config.toml
num_hidden_layers = 13
hidden_size = 256
num_attention_heads = 8
num_key_value_heads = 8
head_dim = 64
intermediate_size = 832
vocab_size = 2048
hidden_act = "swiglu"
norm = "rmsnorm"
norm_place = "pre"
norm_eps = 1e-05
positions = "rope"
rope_theta = 10000.0
rope_fraction = 1.0
qk_norm = false
attn_scale = 0.125
bias = "none"
tie_word_embeddings = false
parallel_block = false
init = "uniform"
init_std_qkv = 0.0435
init_std_o = 0.0
init_std_up = 0.0435
init_std_down = 0.0
optimizer = "soap_variant"
learning_rate = 0.0115
beta1 = 0.95
beta2 = 0.98
weight_decay = 0.055
lr_head = 0.00359
max_grad_norm = 1.0
warmup_steps = 200
schedule = "wsd"
decay_fraction = 1.0
decay_shape = "linear"
final_lr_fraction = 0.1
batch_tokens = 262144
max_seq_len = 256
doc_mask = false
train_tokens = 547900000
max_steps = 2091
dataset = "wikipedia_en"
Each number is 500 + 50 x the weight over the matrix's rms, rounded and kept within 0 to 999. Layers, rows and columns count from 0. Numbers have three digits each.

# layer 6 attention output (transposed), 512x256, rms 0.154, rows 494-511, columns 0-63
565525540523442428445464553454509457581371538521420538498517519503519494603421438498441542470412529471508523527513557442494598477480542462429539449411498552600505438549443479466535519415404441
449582425526467507370678508476546488447523497466509481506601564374534483517573438447555481417493454511522583518477545533486502466493474481478499538516515600463478465562469559511572538436461561
474460503519657455457521471508603444509449520439405467422548536426427484451548519527532575584489556444532545637501483467552482482557528510584459525540504414551561466548466483493557491471516549
527479477465589495489505422468517544525602564453563460539391523542386468530541415511517532607498534493594505507541532500522501500477527526491561458476531529465496550340394522460563489499524535
418520427461428510490489542468438526345459542501385577541402483450484493420529479499482434526498493456538456412448460481513518552448620515605429491471482550517637525548548411577513500424426531
440552473537521540521546543517443449468521476529430384461431498494517466499493572507564436517541507506484495418351532536540475500548417449538520509539605485428446496428437562405490438494467543
474478565454467454557594447486466428465511441515534418461518490558536525524489559530511530467588590441458446427499464560662485567554507492457497581449485488470511520525501472447527549435560532
472518444454436503542480470380454455395435573506452433465520457520594483427488490471527553517610490488507453465530517489537524601497543516539525575468483400473648506497607486504546475541505529
482528456488525501549487448473584567464556488357499452489472446439461517552469510627415521508522449461362489463435534499423470548500544398621501489482474559471491544462511492584488580525519595
665498595524582508556519488467452517488583483493416475493493433476477580476520599543540439476466554433463509489554479575449475439544436496537527458514538548538590515451463505546570419518519439
464589470529402505526565479517469505504510588558554486521544492521483490532421505551518495464539492564504451406511580544553557415470553377527521489470463497481531584456541429508491435568518336
510561525500517545434503545564492503489449514523518494569615547528593454572556433567551560562441475516549556463499528585528467616521428531486452416576466492424543467463493523476501464464454535
515473473510535534503513551437448524581487512559474467489502606483585461533567464481491550489539520482456581577461466416471499510462468446473606409529422513537555464433580514503589551470459538
513427433507441498527450547557422527472516595579449467448409509493486457499532593500524554493432488452550424562550525397504601559490437543424528510462507519423410535532458472504478552460487492
463529455471503536445514646443495560491487495539455535425446491476523536490568494449489516571554463469452417554479590491467543431470443354364468501447505485447471500528559512489429539531524354
555500499459413519496526504466571447468470485600479565477470421421392523467528495501483501502423500573413548528520502514496518551396526436481493476526588533516498553487560515377494470562439444
408581447525487415515509410499462450481508480504500450553520448480508520450560468535445524516419553488497462577555486535538517444521520489407446474484500476455502517488430551531382531503495498
532530533486532407539490471529476524500446512446535488501510362567467505398545435546468527426490445615493470517496467537566528467496524527455548568520454537388553508562540518529472437544417544
# layer 6 attention value, 512x256, rms 0.166, rows 495-511, columns 0-63
548486537449500507515494485490402442450487458610466452532502455559490528539503515477587519620516580458446458384448486574516483561482622484506464472489465457395498480510503459423433432547573579
578511523466471484507586576499451530508469538441551485544479449461474473467499494529448352481465506563459477427477593478542506532496496492479502473482444493450504427419551546503513476563491540
459547562506434526541513547447465544532538423471401465475465376435437420550430505474554541486495497623496468496514453451491553554552530442550457585543508510446524459519539449577499441533520451
513480620504494557529508504423497487533527482480594448443533394577514524598486516564517545399544467566488490597455546584530460456507441396506500405553490501530482498539501494426383460598601420
480514478475448477404477490548493501490509356584600599588534501456479575506525526501480518562423518451454526513637514389498461465477490501499510524541446497504573489539565461403460527545573386
495431495494503504545480418445529477557567482357478575539450521502436485550495511575450460585552499576535467532520491482409466550467545466489496475540418420419454467514485545396596532518538422
417502528614445467489466440502524490468470550455451614487470444521501493487572521524443520467536482611514504558479426464564473506442449461400407425534525594482472405600443428336467476525525515
506546495446407592426467535552424511584576524623458505588436549583490571606484547461552490530424541470605547425522514637485422494524509605438551524519609434593557469562484544446593496540577495
437491528493419515481418528529692531532453457553470484545455551506538480481411498422495388419568490434508481541428575506559573487457577408520500576534481451506454562549487512383416536446489555
521490535495504518353501464469538460479427408511506620564430467479490559541490498434524592451515431411500528569506529606453497520544452507547456568510483609503535493551403575575500523450551605
511438445460543424519567435552448491520524559530510517539471547534491590486458451442460504545556530532497502488485581470514535459565524418649575516462466530569481493570458514489453544458504580
527591518600438488437540533545592445439545552481557596472453485472495469431493498577464431522461516458510476459529543489579501499576539578509517512625558461487454442489468522550519510515525478
418565523480520560429489492421548555472568506523544519511524495480459574464549486525514506472561520479544489458523522490484387521496472505553445637468473531458481472472472555543449483430510458
509454457503496494454399439513501481550421569501533495429481441489463577523510426551548501396522561544507502485579411444406505437566460505476558572445513540517493531422366502543462371559526380
519537534430490522468541465479538485469563475490494445500551521612593440504483564432475428495412503511506405540563525447445459500435538510496545514590516455425508486506475452588547550467579557
529414493404563579546518523562464498395546512488484516472531520531384451477479543527476456430539396431535538419478456491570487575444535479546496501416490506457564405522407518447471428500473536
533380513485459477449469456528473474448582561532566480435556599485513458496510532422511553494537423461473515553462472417577520526539559566520504521549458457499527380500442509506553494510525434
# layer 6 MLP gate, 832x256, rms 0.18, rows 0-2, columns 0-63
512517434505540493503530554534429519553521466471483599561476554497389545517524541604490533484414617485538490638531525453455517453385529532507454442562601471550428459558527546501428548501477496
590482501529456428506499568444541572492598538472643427536528458374494562438484515462547468425516537418557516433531475515495533634491504560495448502471520517457447444578514515616478433579514522
533485541541477521476427547554535545630500520517509587553482508446578476508396506482415506499451531551490472463497452498394549406485412496483606565507518476475532432561441497531531500530467608
# layer 6 MLP up, 832x256, rms 0.184, rows 0-2, columns 0-63
561462592456506539555503495495632474530485510612495493469488523493480395555563494539428485449545471479445472578455461466526470482508536548528559479475575620461534518478444566472546555482469502
483518544558478512667484443507511500448549499459428582468483487464564467407446510381444445553533475558487422519477532363385533545608515492516527492499421460501500507510498482535484443484521490
514501462394570528552556349506381428411572523469471397428522489519467524565537453457427505534583434445536602520559504499459439556456556486465480427570409545475484464484543485523509471416561477
# layer 6 MLP down (transposed), 832x256, rms 0.169, rows 0-1, columns 0-63
479485476619488531446473543400507474431444467478560490495537497499496553525513511435519504472585500504533372514486527531544546473601503472475420490510428529413463530385467514548310504559515493
474517541494462434458534365528453498479600430535358537605584532493517500450473513530520528536507493528523512451485446470498527460496479519490602505416481482498482507453566542448480433517511462